Each number is 128 + 32 x the weight over its row's rms, rounded and kept within 0 to 255. Layers, rows and columns count from 0. The size above them is the row's rms in percent of the matrix's.

# layer 7 attention value, 512x512, rms 0.156, rows 99-125, columns 384-511
size [ 84  83  85  82  88  88  84  89  81  83  83  85  81  88  89  85  84  87  87  89  89  86  77  81  91  81  81]
[[124 133 127 126 129 182 164 130 142 134 161 155 128 100 113 139  93 118  70 133 182  92 148 231 137 177  72 114 114 161 101 156  99 126 131 121 139 117 218 138 159  97 133 113  78  88 185 109 133 187 168 126  98 123 121 127 125  86  96  81 193 137 168  80 106  82 135 107 141 126 128  79 124 122 176 180 186  69 112 134 151 100 144 106  83 116 182 103 138 114  93 151 208 107  56 165  76 102 154 114 123 125 166 152 124 101 147 115 142 140 149 152 174  71 195 157  94 137  92 107 133  26 176 110  91 116  99  96]
 [113  98  82 132 188 171 128 145 124  90 123 104  85  85 112 130 124 128 102 149  98 149  92  89 146 150  97 136 133  99 159 139 136  67  96 177 133  86 143 111 102 135 128  48  83  91 118 113 128 121 133 190 130 161 106 150  90 169 122 124 157 141 101 136  96 156  92 140 167 120 139 108 112 195 114 108 102 165 164 163 115  80 124  93 109 123 144 139 146  69  88 136 141  96 137 173  51  94 103 137  90 101 121 103 114 105 169  97 124 141 164 186 161 126  48  74 109  80 102 120 190 101 171 155 138 123 165  94]
 [156 181 147  61 116 216 132 198  95  81  13 157 124 144 150  99 163 178 131 105 106  73  50 127 108 114 118  91 137 132 172 125 211 152 139  84 117 136 128 154 139 163  96 126 106  95 149 136 119 123 125 138 119 158 155  86 134 150  90  62 171 112  84 103  98 133 104 109 143 112 114 140 189 154 183 158 106  85 111 149 168 132 113 183 148 149 221  77 105 110 151 121 166 137 121 122 152 113 123 103 168 144 154  98 168 161  85 104 140 133 102 108 122 124 152 122 114 127 142 168 149 168 136  67 113 168 137 165]
 [ 92 105 136 123  84 111  88 133 133 100 111 185 104 126 123 142 151 123 134  62 146 170 126 106 102 105 128 166 174 121 146 145 115 155 131 128 150  46 128 222 151  63 117  81 114 170  91 111  86 184 118  98  87 197 119 137 170 138  93  90 117 162 160  73 152 112 137 115 122 121 113  85  75 107  60 120 120  90 139 135 157 131  87 165 150 118 107  77 135 113 138 187 102 137 117  95 130 104 161 132 133 138 139 116  76  76 121 159 128 144 144 136 139 141 117 154 143 178 188 121  54 117 151 112 104 165 143  89]
 [136 219 156 159  93 115  64 140 149 160 132 158 183 133 137 147 127 148 149 169 124  65  60 136 179 208 141 120  85 197 120 101 119 103 139  84 131 184 113 110  85 121 145  81  75 137 177 121 116 156  77 110 111 164 157 118 131  71 174 141  89 117 109 143 165  65 179 130 140  83 147 130 147 136  80 134 105  80  85 140  92 115 115 150 123 138 138 176 156 169 161 112 181 199 129 121 121 133 176 115  97 130 148 128 136  76 109 125  64  39 193 121  97 175 136 105 159 138 122 174 135 136 119 115 126 130 129 159]
 [ 87 112 154 139 160 151 140 137 101 113 105 145  93 121 119 144 131 142 138 102 166 167 136 118 115 149 209 163 174 133 102 144 165 130 134 181 144 117 112 146  59 156 150  86 103 142  87  91 149 157 116 130 145 148 141 120 151 148 167  97 127 141 148 156 103 116 140 101  90 118 148 125 148  61 151 168 134 202 169 162 139  78  97 125 136 168 144 115 133 130 132 112 142 149 143 144 160  43 149 124  82 122 139 125 102 143 165 130 119 109 157 113  86 158 153 122 156 190 110 191 150 172  84 129 126 147 138  87]
 [141 119  74 177  96 158 102 130 117  96 136 124  98 109 131 129 152 146 148 163 129  81 158 131 109 132 129 103 122 181  48 109 133 116 209 143 147 122  71 104 178 186 148 152  96 137 226 122 142 147  95 126 109 137  85 168  43  55 155 152 168 104 138 136 132 132 123 113 106 168 178 135 103 103 147 143 150 154 106 112 121 160 144 149  97 148 148  80  68 134  94  77 173 161  84 106 113 165 181 120  80 176 129 103 121 170 144 127  96 135 139 100 201 197 167  82 132 138 133 174 150 162  86 130 128 123  62 127]
 [135 173 110 153 168 160 155 154 128 141  74 100 145 170  66  67  77 144 113 187 166 100  96  86 124 174 114 119 125 112  91  96 152 101 166 149  59  56 100 133 150 126 133 146 156 185 139 111 159  73 126 143 115 169 134  76 112 180 105 112 103 137 161 161 110 137 118 153 148 158 128 131 132 117 126 127 128 160 123  73 110  83 126 128 132 135 151 127  70 118 125 171 150 151 147 119 179 160 100  51  85 133 128 109 104 157 163 161 149 124 139 108 112 137 138 153 131 170 102 120 106 112 121 122 124 154 136 104]
 [126 126 121  75  79 105 122 129  79 106  93 145 149 137 134 173  81 163  83  70 133 151 125 118 160 185  91 125 123 167 184 157 113 154 172 153 114  91 122 131 161 133  73 104 165 105 197 101 118 140  60 124 162 109 132 102 111 172 166 130 148 174 133 153 117 161 120 132  92 122 122 186  39 154 147 126 134 167 154 105  52 120 117 124  95 115 119  82 161 126 145 101 111 130 133 109 146 105 172 160 106  97 174 125 129  72 199 179 156 106  90 128 107 130  92 132  92 186 176  98 207 156  87 114 160 112 102 159]
 [177  97 126 132 135  72 110 152 133  62 156 145 183 128 123  96  81 140  89 110 140 105 104  83 114 144 114 115 123  85 136 126 109  71 103 158 152 116 156 137 107 133  95 147 131 131 121 150 110  71 110 114 179 116 107 199  48 107 176 136  97 127 185 125 111 141 132 131  96 174 123 105 119 119  96 129  95 110 112  83 125 112 104 144 151  98 116 132 178 101 132 206 120 117 150 139 144 148  96 133  99 143 139 142 108  83 109  50 151 125 135 147 159 140 141 146  76 127 108 175 128  67 175 150 100 189 164  86]
 [172  47 160 117 161 159  93 105 163 182 120 128 104  96 100 142 143 149  55 123 143 159  91 120 153 116 102 117 128 159 114 185 162  89 109 179 146 132 144 127 154  66 158 113 146 147 140 151 152 138 214 158 191 169 106 132 141  93 133  93 106  78 154 136 143 140 177 127 144 122 101 162 142 117 141 106 162 111 139 102 130  79  77 116 110 110 124 142 160 147 125 205 179 146 121 106 133 175 158 182 125 156  88  53  98 133 113 157  94 144 163 191 149 125  79 119 140  98 137 104 164 192 102 110  76 149 141 126]
 [ 69 121 126 142 122 184 163 132 141 183 122 106 100 185  93  84 151  66 129 153 150 151 136  95  90 158 134 144  64 100 147 121 166 129  86 172  79 172  92 117 161 159 123  88 136  78 191 101 117 147 147 138 168 137 172 164  83 110 130  79  98 127  74 139 106 157 169 132 126  91  59 103 109 170 131 128  78 140 142 121 110  72 114 143 164 113 123 133 117 113 181 112 109 127  89 141 162 159 154 119 173 134 162  84 105 155 115 160 109 125 144 102 154 166 106 221  83 132  86  86 128 136 153 153 159 134 116 155]
 [120 113 149 116 124  59 130  63 142 166 155 115 101 181 110 117 179 145 126  65 132 149 114 109 113 169 169 122 135 136 162 147 124 128  67 174 168  57  82 158 147 123  85 130 149 112 110 131 178 143 142 150 132 112 150 155 125  77 104 117 106  76 110 108 189 139 129 132 120 205 107 159 182 141 155 163  85 135  85 112 167 110  96 151  72 136 139  79 173 149 125 175 132 179 149 101 166 191 156 110 155 126  76 139 146 140 148 147 138 156 184  80 110 101  94 154 106 187 148 207 133  99 139 170 183 129 130 129]
 [117 123  75 112 121 114 107 135 118 140  68 125 122  94 207 132 151 110 134 190 101 110 124 127 135  48  77 156  74 172 160 167 169 164 114 129 135 125 162 156 107 154 104 126 132 105 107 169  58 234 125 110 145 132  89 153 104 116 132 127  61 136 119 103 184 166  94 113 122 180 107  93 179 164 178 186 138  72 186 127 137 149  92 132 143 119 204 110 107 167 148 167 107 113 102 189 147 179 106  99 151 103 143  60 158 141 106  95  99 131 119 205 147 122 155  98 114 141  98  89 177 156 116  88  84 140 115 132]
 [156 147 142 138 150 139 150 181 170 106 213 163 104 138 120 178 117 110 128 155 110 141 141 103 141  90 107 119 109 102 126 178 181 176 130  99 128 147 143 127 200 158 115 184 160  94 154 124 164  82 156 168 162 135 123 130 172 123 117 137  68 113 168 126  98 170 158 152 175 145 138 151 104  92 155  65 180  83 208 144 158 210 130 149 125 194 151 144 124 150 119 133 113 128 100 117 110  65 196 178 147  73 159 117 102 105 100 135  96 122 174 118  82  83 115  74 119 175 110 145 135  87 140 129 185 132  82 154]
 [154 106 105 121 156 125  54 178 149  88  76  87 153 147  84 125 138 139 118 122 107 104 183 122 135 179 128 189 152  83 131 118 102 126  66 108 143  72 129 111 148  86 108 118 139 140 110 110  95 154 134 117 129 142 106 119 105  68 151 120 123 105 186 163 135  98 103 107  68  88 144 102 155  95 154 175 128 124 152 205 103 141  82 164 186 134 121  61 113 135 108 143 149 137 134 189 190 193 163 103 153 182 157  89 106  96 138 122 146 130 147 124 142 162 105 152 170 159  96 166 164 201 122  93 128 107  87  94]
 [164 171  83  94 115  91 152 205 174 147 184 147 136  80 161 171  38  91 149 156 104 130 105 130 177 180 137  82 118 126 149 146 169 146 153 159 106 143  88 139  99 143  92  71 154 164 243 131 106 127 145  93 123 113 112 120 153 127 101 110 198 164 133 102 149 112 126  99 139 147 131 159 121 103 111  74 126 135  95 131  99 177 169 115 128 169 139 107  75 153 135 161 139 117 107 166 114 136 134 144 128  68 121 148 134  93  53 140 140  67 115 117  74 144 118 129 119  98 102 108 122  65 128 164 169 177 132 202]
 [173 121 199  87  85 157  53 168 137 134  87 125 156 151 174 178  94 114 107 150 105 172 207 116 162 135  97 134 164 125 158 112  94 118 103 200 147 142 177  99  84  83  99  94 130  74  96 158 119 165 141 150  49 130 127 130 142 133 150 124 104  67 199 230 145 104 151 169 150 136 100 145 118  97 122 147  77  99 188 130 167  60 113 208 130 116 130 158  58 107 151  95 117 139 150 103 124 162 118 183 138 163 167 114 132 146  81  72  99 133 131 107  91 116 121  73 135 110 163 163 131 108 136 142 149 155  59  93]
 [137 160 121 105 120 119 115 166 104 128 109  86 126  89 135 189  74 166 125  87 105 113 183 172 129 144 128 129 132 179 108 125 121 129 121 152 161 138 150  95 113 121 103 109 103 158 105 108 107 103  64 141  98 114 125 119 147  57 105 162 114 120 131 185 186 102 161 129 132 126 181  22 124 118  98 160 109 122 102  92 157 162 173 149 103 117 129 123  93  99 120  31  46  86 125 139 135 146 120 138 100 125 139 142 124 129 163 117 148 125 152  85 117 138 155 150 113 132  70 195 112 125 114 122 132  88 163 157]
 [145 188 142 151 108 119 101  77 115 152 155 141  61 111 108 195 108 100 179 121 110  96 126 117 173 125 104 107 184  96 142 144 110 133 180 123 114 146 112 161 109 159  69 154 158 146 110 152 165 108 127  85  87 167  98 180 118 149 115 149 132 154 151 105  80 146  86 116 129  80 100 175 109  97 143 103 119 152 157 139 139 117 143 116 131 129 119 159  99 107 117 132 125 105 129  68 136 139 160 141 161 101 173 137 181 128 146 145 123 112 154 177 139 127 167 128  83 214  86 160 158 177 136  93 105 170 148 113]
 [146 128 133 136 121 103 163 142 146 136 166 122 116  93 145 158  95  71 124 142  90 199  91 177 147 145 133 166 152 143  89 150 141 108 137 109 137 116 116 150  57 132 165 178 159 127 119 163 190 134 131 126 171 138 113 127 103  89 187 121 163 125  97 116 138 158  87 160 121  87  50 115 167 164 118 171 124 135 118 158 137 145 108 106 162  87 105  98 119 142  97 153  87 132 138 131  97 158 140 142 118 145 116  82 119 149 131 174 145  78 176 117 123  97 142 107 124  86 143 102  98 166 156 198 149  99 137  65]
 [141 147 209 125 158 119 121 108 134 124 146 111 176  92  92 111 174 134 189 158 140  81 146 205 122 107  68  75 154 123  75 139 163 138 134 104 111 148 140 192  79  95 118 145 120 137 117 109 144 136 164 109  58 156 114 107 143 182  96 117 139 182 120 113 113 121 166 105 127 120 181 110 158  51 166 123 132 167 107 158 134 142 117  46 123 140 137 134 134 147 102 124 145 156  90  82  81 112 149 153 106 121  93 177 146 177 115 143  78 135 112 128 142 151 151  51 148  90 124 107  94 102  91 134 141 103 140 152]
 [194 170 126 138 115 134 103 121 155 120 159  69  95  93 139 100  93  97 183  62 129 118 162 142  78 148 173 147 194  97 131 210 140  90 116  92 133 110 145 147 129 109  76 153 173 125  86 175  76 104 147 118 149 120  81 134 126 106 172 155 117 115 147 121  98 145 112 174 156 111 145 127 125  72  87 115  87  82 155 135 125 143  62 159 100 137 128 156 167  97  72 107  94 110 136  96 110 125 119  95  81 124  86 109 136 157 159  81 107 139 175  89 132 167 152  98 112 119 115 112  95 170  64 169 107 124 116 140]
 [155 158  81 200 120  62 180  88  98 137 108  45 136 140 169 134  99 125 119 145  87 149 124 134 107 144 164 147 154 105 159 131  85 143 113 158  80 157 109  83  22 124 162 103 101 137 125 123 209  73  77 153  98 133 196 147 161 117 192 146 126  90  89 111 195 154 108 126  86 106 138  94  75 119 147 143 127 154 129 110 116 109 121 130  62  98 191  96 170 158 143  47 121 121 116 132 124 145 107 144 140 142 143 105  95 152 133 147 153 132  61 144 210 154 187 135  94 125 177 122 157 169 100 148 151 148  92 138]
 [156  98 150 125 145  98   4 119  82 160 140  99 144 133 147 120 138 162  72 115 199 121 148 164 158  81  70 107 146 112 104 108 186 156 105 138 118 141 119 193 123 115 147 165 120  85 124 135 109 141 155  84 121 173 136 128 123 152 124 200 143 119 150 142 142 169 152 140 174 169 101 120 155 123 146 136 104 156 158  80 123 160 137 100 153 168 116 170  82 128 159 136 100 172 102 136 135 128 140  93 182  82 170 127 139 136  88 180 130 134 137  71 133 178  78 158  90 186 127 148 120 145  90  82  61 179 116 162]
 [144  96 182 124 151 133 127  91 197 196 141 123 129  90  94 167  59 128 164 174 151 110 121  83 139 110 156 148 124 106  58 116 188 140 159 140 125 120 167 126 185 126 108 113 152 124  86  83 159  90 140 178  98 126 109 109  98 135 140 166 105 125 136 161 126 105 205 178 135 150  98 132  60 125 123  72 136 115 255 129 127 100 141 106 141 124 205 152 132 136 120 170 171  60  87 128 127 103  98  68  88 164 102 124 138 121 158  86 117  81 135 128  93 157  99 130 134 134 143  91 122 108 105 119 120 105 126 181]
 [ 95 118 132 167 137 119 146 139 155 197 115 129  86  95 129 156  65 121 156 119 137  87 107 137 162 127 147 158 114  92 140 176  97 116 111 163 110 136 134 182 147  56  81 149  98 107 161 102 140 161 112  82  97 129 130 174 154 100 145 146 133 115 144 224 157 118 100  98 131 153 130  98 192  48 167  76 117 109 130 118 139 164  98 145 157 145 133 185  97 206  94 114  81 147  78 149 153 138  86 104  97  97 145 156 114 183  90 117 165 154 155 129 187 150 126 152 142 173 125 147 110 170 150 162 124 161 110 157]]
# layer 7 attention output (transposed), 512x512, rms 0.134, rows 99-125, columns 384-511
size [ 97  90  95  95  99 101  98 100  90  99 106  94  98  98  97  95  96 101  96 100 105 100  93  92 103  96  92]
[[125 203 103 159 172 112  82 143 143 100 124  70  99 104  80 112 117 171 135 112 112 142 100  66 127  74 123 138 150  80 198 139 181 152 173 148 101 130  68 130 115 165 112 107 183 136 141 144 136  57 138 118  69 155  80 153 132 177 154 129 100 129 116 115 141 132 152 126 172 120 147 132 151 146  72 112  97 156 114 131  86 126 114 173 163 118 110 173 138 106 135 128  88  90 175 168 188 116 216 147 114 147 165  36  95 160 124 148 123 164 112 117 107 132  89 118 116 111 171 112 132 180  72 167 135  77 173 178]
 [127 164 210  79 133 109 140 161 126 113 134 165 196  85 136 146 173  94 189 126 127 105 136 138 138 113 132 136  92 162 154 110  97 163 141 110  69 139 139 133  89 104 146 169 192 107 103 126  86 164  64 132 134 152  65 147 191  78 126 119 111 154  99 120 109  78 171 140 135 107 141 172  75   0  55 120 180 113  92 100 118 144  76 149  90  77 105 117 198 159 129 122  95 138 123  79 154 191 149 138 111 101 186 133 136 113 155 145 127 124  90 108 153 121 161 134 127 183  91 100 104 139 139  54 118 100 126 198]
 [ 96 112  99 126 148  29 152 106 189 145 177 130 137 129 125 174 138  94 177  75 137 134 186  59 173 139 165 173 124 109 168 134 146 108 110 143  98 109 117 175 129 139 157 107 170 150 203 163 105 113 115 156 134 132 131 117  97 136 133 181 119 156 163 112 145 178 167 121 114 137 141 135  43 174  86 114 177 198 153 110 115 145 105  78 114 108  89 120 121 133 102  88 146 181 129 104  94 143 146 116 132 160 116 152 123 102 164 158  98 144 107 142  95 176 125 167 182  84 146  97 135  94 125 176 154 133 126 177]
 [169 107 133 156 158 210 168  73 149 172 111 139 141 124  85  93  70 164  96 155  59  42 130 189 158 116 143  85  82  90 145 132 183  95 175 108 122 165 116  49 144 180 147 171 134 140 170 122 124 126 135 168 134  88 102 134 116 161 111 137 119 179  88 170 111 155 105 150 161 107 119 178 168 160 178 156 146 175 164 161 102  93 148  60 102 151 160 173 116 137 172 128 127  80 180 178  96  99 144 112 106 156 156 106 170 110 148 121 140  89  95 118 153 111 117  73 122  90 128 148 211 115  92 137 146 114 116 135]
 [139 101  53  82 116 141 163  85 158 107 116  50 113 121 136 130 155  79 116 132 105 175 156 153  78  64 166 132 148 108 158 179 161 109  98 162 150  80 112 191 137  93 145 105 140 129 134 159 129 111 127 200  42 122 125 156 111 134 103 122 167 106 139 133  72 125  54 151  80 150 167 100 136 116 141 131 117  94 157 105 159 150 166 110 108 114 128 173 102 119 168  93 119  87 108 158 140  79 105  84 136 142 124 136 119 169  88 120 105 150 113 133 101  62 127 103 101 106 112 111  93  70 133  98  94  94  99 125]
 [144 133 130 136 158 132 107 109 135 137 117  85 155 123 152 117 163 127 119 130  41  95 124 187 152  98 119 157  64  84 234 110 137  86 139  96  59 142 169  99 130  94 126 127 120 167 177 118 106 178  84 133 133 146 132 147 127  79 140 188  94  96 107 134 169 151  76 166 101 131 100  99 150 147  78 147 116  99 111 103  93 198 160 161 118 122 110 148 125 118 154 129 148 120 165 105  97 159 110 137 131 179 128 165 182 159 129 109 121 170 153  85 132 116 170 141 112  42 124 129 105  63 216 131 173 122  99 149]
 [ 97 160 134 140 146 104 123  99 178 167 106 123 146 161  90 125 116 108 106 147 177 145  87 145  91 157 141 115 120 109 155  73 110 176  88 129  98 162 163 118 109 113 134 116 126 134  51 118 163  61 165 157  68 142 167  99 152 194 146  81 113 143 189 110 119 117 151  64 138  75 188  94 178 147 125 114 120 146 153 183 142  96 165  72 171 149 154  95 162 126 157 169 155 161 134 142 135  96 117  72 187  70 121 178 102 108 116 137 134 138 144 153  57 133 137 161 129 101 145  85 109 113 143 178 114 130 163  69]
 [ 85  89 156 135 103 127  84 129 191 133 191 142 142 111 175 176 156 122 113 127 145 107 151 136  62 139 156 119  91 146 172 183 134 150  87  73 147 154 147 177 117 154 101  99 129  92 145 121 112 185 126 197 161 112 153 165 127  83 121  99 123 137 103 141 134 152 153 127 128  86 167 154 148 124 113 156 120  44 123 202 123 115 170 146 127  87 105 129 152 154 125 134  99 183 146 155 114  61 142 193 132 137 128 139 164 128  75  67 133 143 170 172  90 138 144 156 116 120 134 134 175  82 165  69 147 122  85 128]
 [132 205  89 101 147 159 126  82 149 145 212 177 151  96 140 110 118 102 169 132  92  98 122 117 115 115 164 153  82 109 104  86 134 119 112 123  87 135 199 133  59 151 126 137 146  99  87 165 136 188 131 135 106 188  79 129 140 196 136 122 125 111 127 119 127 174 127 154 151 151 125 128  96 149 141 152 117 150 103 102 159 137 142 113 122 187 111 172 109 132 125 130 100  94 179 102 122 130 100 109  88 158 112 155  74 155  99  96 135 116 132 172 117  94 165 110 179 132 121  97  89 142 167 149  75 137 131  99]
 [ 93 154 153  65 119 176 142  97  88 168  97 112 111  94 123  79 111 133 106 102 121 144 125 111 168  73 145 146 166 113 100 146 185 112 161 109 136 143 135 124  81 122 130  85 158 111 112 131 107 179 167  50 131 165 126  89 177  97  81  87 144  99  98  80 153  88 141 113 151  87 128 117 123  91 151 129 153 146 146  95 144 122 138  89 103 107  97 180  97 127 109  79  85 148  66  77 123  68 143 116 120 115 182  58 135 183 128 147 148 140 132 110 107 108 112 162 140 134 142 138 154 111 112 125 122 118 116 117]
 [ 57 155  56  97 104 123 115 147 125 123 173 111 158 141 163  97 129 114 202 111 128  91 144 100 132 130 141 153 160  62  87  92 162 147 136 131  77 133 136  96 110 137 110 162 140 146 146 147 137 162 114 106  92 130 144 148 153 137 115 165 125 152 135 109 135 152 110 113 109 125 137 127 120 121  84 157  97 120 145 119 123 199 203 137 174 132 128  97 103 129 146 103 107 148 122 168  86  92  91 114 122 119 137 173  95 115  67 113 159 124 158  84 122 117 164 115 101 148 137 148  87  94 152  87 172 124 107 158]
 [141 141 136 158 106 100 192 170 182 139 134 174 128 127 231 141  70 180 149 135 174  99  79 123 159 106 106 111 137 148 105 156 155 108 142 172 158 117 105 142  38 112 145 176 137 145 120 148 153 108 111 133 151 142 122  37 154 138 115 170 166 144 149 106 147 117 125  98  75 194 191  97 159 110 122 153 150  93 106 110 127 132 110 147  79  89 149 155 114 112 106 180 105 113 121 125  97 152  88 156 107  78 144 185 113 128 129 162 175 114  93 151 139 130 155  94 147  84 148  81  93 205 126 131 106 107 175 141]
 [121 125 132 158 135 170  56 114  89 140 100 146 179 159 208  70  83 133 186 133 123 101  93 105 107 154  94 148 176 144 129  64 157 106 126 158 140 161 151  88 156 142 139 109  83 132  47 144  72 101 157 121 114 146 120 131 133 199 176 167 174 181 103 163  95 132 102 129 133 162 143  92  72  93 131  66 154 114 153 120 124 153 138  64 187 104 146 165 105 128 104 117 145 110  90 157 104  87 153 152 105 129 151 112  96  89 136 107 133 126  86 159  65 115 156 127 143 134 107  75 161 112 113 132  92 159 106 142]
 [105 128 132 115  80 195 134 125 108 150  77 164 136  72  81 120  82 148  68 110 179 134 100  98 123 188 125 108 109 114 104 100 168  89 175 146 122  89 153 108 128 152  85 145 163 139 111 101  95 119 193 135 123 183 128 137 125 185 104  96 148 150 102 124  96 111 131 149 122  64  98  95 103 101  96  57 114 188  95 132 146  96 169 141  85 118 131 151 148  76 149  87 177 191 164 137  86  85 148 125  80 106 115 175  88 130 136 185 157 174 125  69  38 112 113 127  77 128 144  82 109 152 172 153 145 144 184  83]
 [134 117  91 153  53 150 129 116  88 148  80 102 118 110 104 108 128 120 168  96 201 133 154 175  94 151 162 127 170 188 177  89 143  63 131 142 110  99 103  95 130  75 112 122 138 144 111 127 119 158  96 131 176 122 145 117 116 164 150 119 143 152 134 143 142 123 144 136 127 111  95 104 183 135  88  98 114 140 117 113 159  76 139 138 109 117 137  83 163 154 148  99 115 150 100 133 123 121  93  91 124 116 132 106 103 144 133 144 123 141 113 113  86 149 137 153 187  75 102  79 152 144 113 163  81 109 111  95]
 [119 135 165 114 155 132 163 107 117 166 132 159  86 160 174 160 146 112 112  98 127  96 122 140 114 107 119 143 119 150 175 125 172 104 166 124 173 136 153 158  98 166 135  76 128 166  70 173 107 121 127 183  89 135 144 108 100 133 130 151 155 164 153  84 129 165 165 116 251  96 128 165 114 116 113 146  81 171 138 105 157 103  75 102 144 123 182 143 111 160 190 134  95 121 146  44  47  43 189 179 115 139 116 152 158 124 152 182 130 158  91 122 121  92 129 132 128 111 132 107  89  96 106 121 154  61 126 132]
 [125  97 139 133 108  76 124  56 148  69 131 101 116 142 146 101 150 146 189 150 169 124  52 211 110 111 116 161 201 118  93 169  56 165 120 110 150  91 103 126 146  78 130 144 126 117  84 146 140 135 118 186 122 153 100 118  61  95 156 155 110 104 133 112 121 158 132 129 181  93 155 124 112 157 124 140 111 121 138 136 151 128  58  88 111  45 116 118 127 111 131 111 170 140 103 140 154 182 142 169  94 114 117 106 147 136 195 126  59 201 132 166 135  89 175 110 165  95 139 166 133 176 114  60 101 147 149 114]
 [121  78  43 135 179  74 171 123 125 161 144 133 104 156  21 132  96 135 141 100 183 123 113 160 108 135 121 137 123 150  64 176 141 101 198  77  98 139 140 133 183 103 169 145 109 146 142 151 129 152  68 106 167  89 127 154 117 168 146 137 127 179  93  78 100  93  98 111 114 108 168 128  95 199 127 175 197  95 111  66 132  98 141 122 152 134 148 118 190 121 130 183 121 116  91 134 123 105 144 143 133 106  99 142 167 130 108 172 180 152 129 144 185 143 145 141 127 189 131 136 120 130 104 135 133  69 108 145]
 [ 96  74 158  87 137 142 140  71 125 157 142 138 167 146  76  96 123 112 129 120 126 163 128 133 113  93 120  86 133  73 111 140 155 121 173 142 166 105  90 143  94 110  99 152 122 107 101 129 119 157 170  94  99 139 125 144 109 193 197  96 154 113 125 119 108 162 103 129  82 115  56 217 102 121 120 121 145  78 156  83 106 104 141  81 148 122 115 179 120 121 128 159 196 141 142 128 100 153 110 154  97 142 112 101 147  64 117 159 164 130 141 160 144 107  78 141  96 102 112 100 152  95 149 107 178 119  95 139]
 [113 156 150  68 131 172 181 179 170  79 139 161 101 145 136 110 127 170  81 164 161 226 188 111 125  87 173 115  85 119 189  96 173 134  66 145 174 146 151 110 173 119 137 130 123 132 116  55 106 162 100 169 191 163 153 111 163 109 115  76 130 152  72 111 140  98 155 139 199 129 165 161 126 170  96 171 135 136 130 105 164 106 124  69 104 103 130  84 150  84 128  99 128 163  81 154 150 148  85 141 139 182  92 154 101  99 117 105 146 123 128 138 111 157 113 118 153 111 190 125 169  72 109  94 123 128  91 166]
 [ 99 116  89 137 141 170  99 137 128 164 164 138 115 178 106  66 153 174 131 151 140  73 155 124  79 102  56  93  76 118 164 102 113 139 114 108  80 146  62  56 147  80 118 129 129 139 172 119 108  91 121 104 146 150 120  99 161 168  44  85 106 141 130 179 110 166 141  74 102 195 196 118 118  88 138 148 113  60 125 180 102 128 130  74 112 103 107 135 167 120 114 122 172  98 106 183 151  79 123 103 105  97 112 153 168 116 160  98  98 159  93  82 129 125 138 138 147 165 122 105 133 145  96 101 154 171 145 133]
 [102 103  94 198 107 118  84 121 112 121 118 124 133  71 141  81 167  99 126 144 130 151 110 127 130 138 171 125 139 134 160 114 107 180  94 178  74 159 127  90 154 142 118 109 127 151 144  95 148  91 107 117 176 103 164  90  96 119 198 155 108 121 156 175 123  71 151 118 131 147  81 123 104 161 134  94 109 121 172  96 137  94 139 153 160 159 117 151 103 146 176 164 115  73 129 133 190 109 129 146 172 146 148 105 122 151 121 152 132 143  81 112 130 106 136 158 130 142 177 143  91  98 165  83 185 104 146  86]
 [ 86  50 160 120 158  89 131 149  95 132 134 154 185 142 211 153 166 139 146 217 104  99 149 128 125 132  93  90 115 149  87 135  28 102 167 199 135 142 154  86  92 151 195 141  92 148 209 147 170 182 152 131 134 184 108 154 201 113 106 142 145 130 165 145 167 119 153 107 101 141 134 112 183 105 128 124 156  85 134 125 134  93  99 172 174  99 178 142 164 115 111 113 158 122 114 114 116 110 107 128 110  69 135  58 110  64 104 155 110 146 158  91 152 149 120 187 136 147  89 134  86  82 162  44  92 178 169 106]
 [116 142 156  80 142 141 136  94 164 133 136 152 106  83  61 144 150  83 183  54 158 187 157 120 146 112  79 107 118 138  93  91 121 176 101 167 169 150 119 113 181 148 121 165 115 125 124  91  91 131 174  99 201 145  38 132  89  90 100 114 143 132 164 184  71  72 153  57 122 134 113 164 185 125 108 148  88  90 116 139 133 169 130  88 151 147  89 173 118 132 161 162 145 103 137 128 131 155 124 137  66 106  92 160 129  94 109 114 176  79 121 158 102 142  97 124 125  93 127 133  70  99 138 118 110 111 136 133]
 [ 95 148  90 115 135 178 154  69 157 148 145 122 140 107 102 168 126 180 111 146 116 149  94 125 151 147 102 111 168 206 151 169  86 147 117 133 136  75 109  82  90 149 149 113  42 141 140 174 128 118 150 158 143 130 130 144 168 100 133 137 120 138 108 116 163 100 124  72 124  81 166 102 104  96  86 108 204 107 125 142  64 130 107 129 152 127 114 113 166 217 111 164 165 143 104 151 111  77 123 145 139 161 104 132 142  33 128 147 120 113 135 114  76  91 101 124 180 116 123 153 108 123 128 110 140 138 154 140]
 [114 131 158 159  80  94  99 130  77  89  89 139 144 121 159 106 127 135 134 131 121 105  84 171 112 154 102  82  99 142 142 136 111 115 125 155 113 136 122 111 109  92  94 122 127 148 159 172  76 181  92 134  99 132 133 148 154 113 110  91 104 159 111 154 117 102 132 118 121 142 119 118 149 108 143 180 124 145 107 107 150  98 141 111  78 115  60  72 123 147 126 143  66 124 181 123 117 167 137 233 180  90 185  92 135 141 166 130  98 190 110 101 122 133 139 147 149 149 146 136 126 138 129  99 146  78  45 120]
 [168 149 197 118 122 125  98 143  90 141 167  87 149 136 188  99 135 157  78 126 151 157  68 118 112 160 136  97 123 119 107 116  89 162 110 122 102 131 165 113 119 172 126 110 141 138  27 105  40 148 176 171 137 103 147 114 130 107 141 113 141 139 141 103  94 142 157 147 135  86 102 149 144 117 106 158 162 127 148  80 136  59 198 145 106 107 144  46 138  87 156 172 167 157 190 146 115 125 168 133 122 112 149  58 107  85 120  93  90  80 113 131  97  92  76  73 128 122 133 119 116  82 126  99  93 128 162  92]]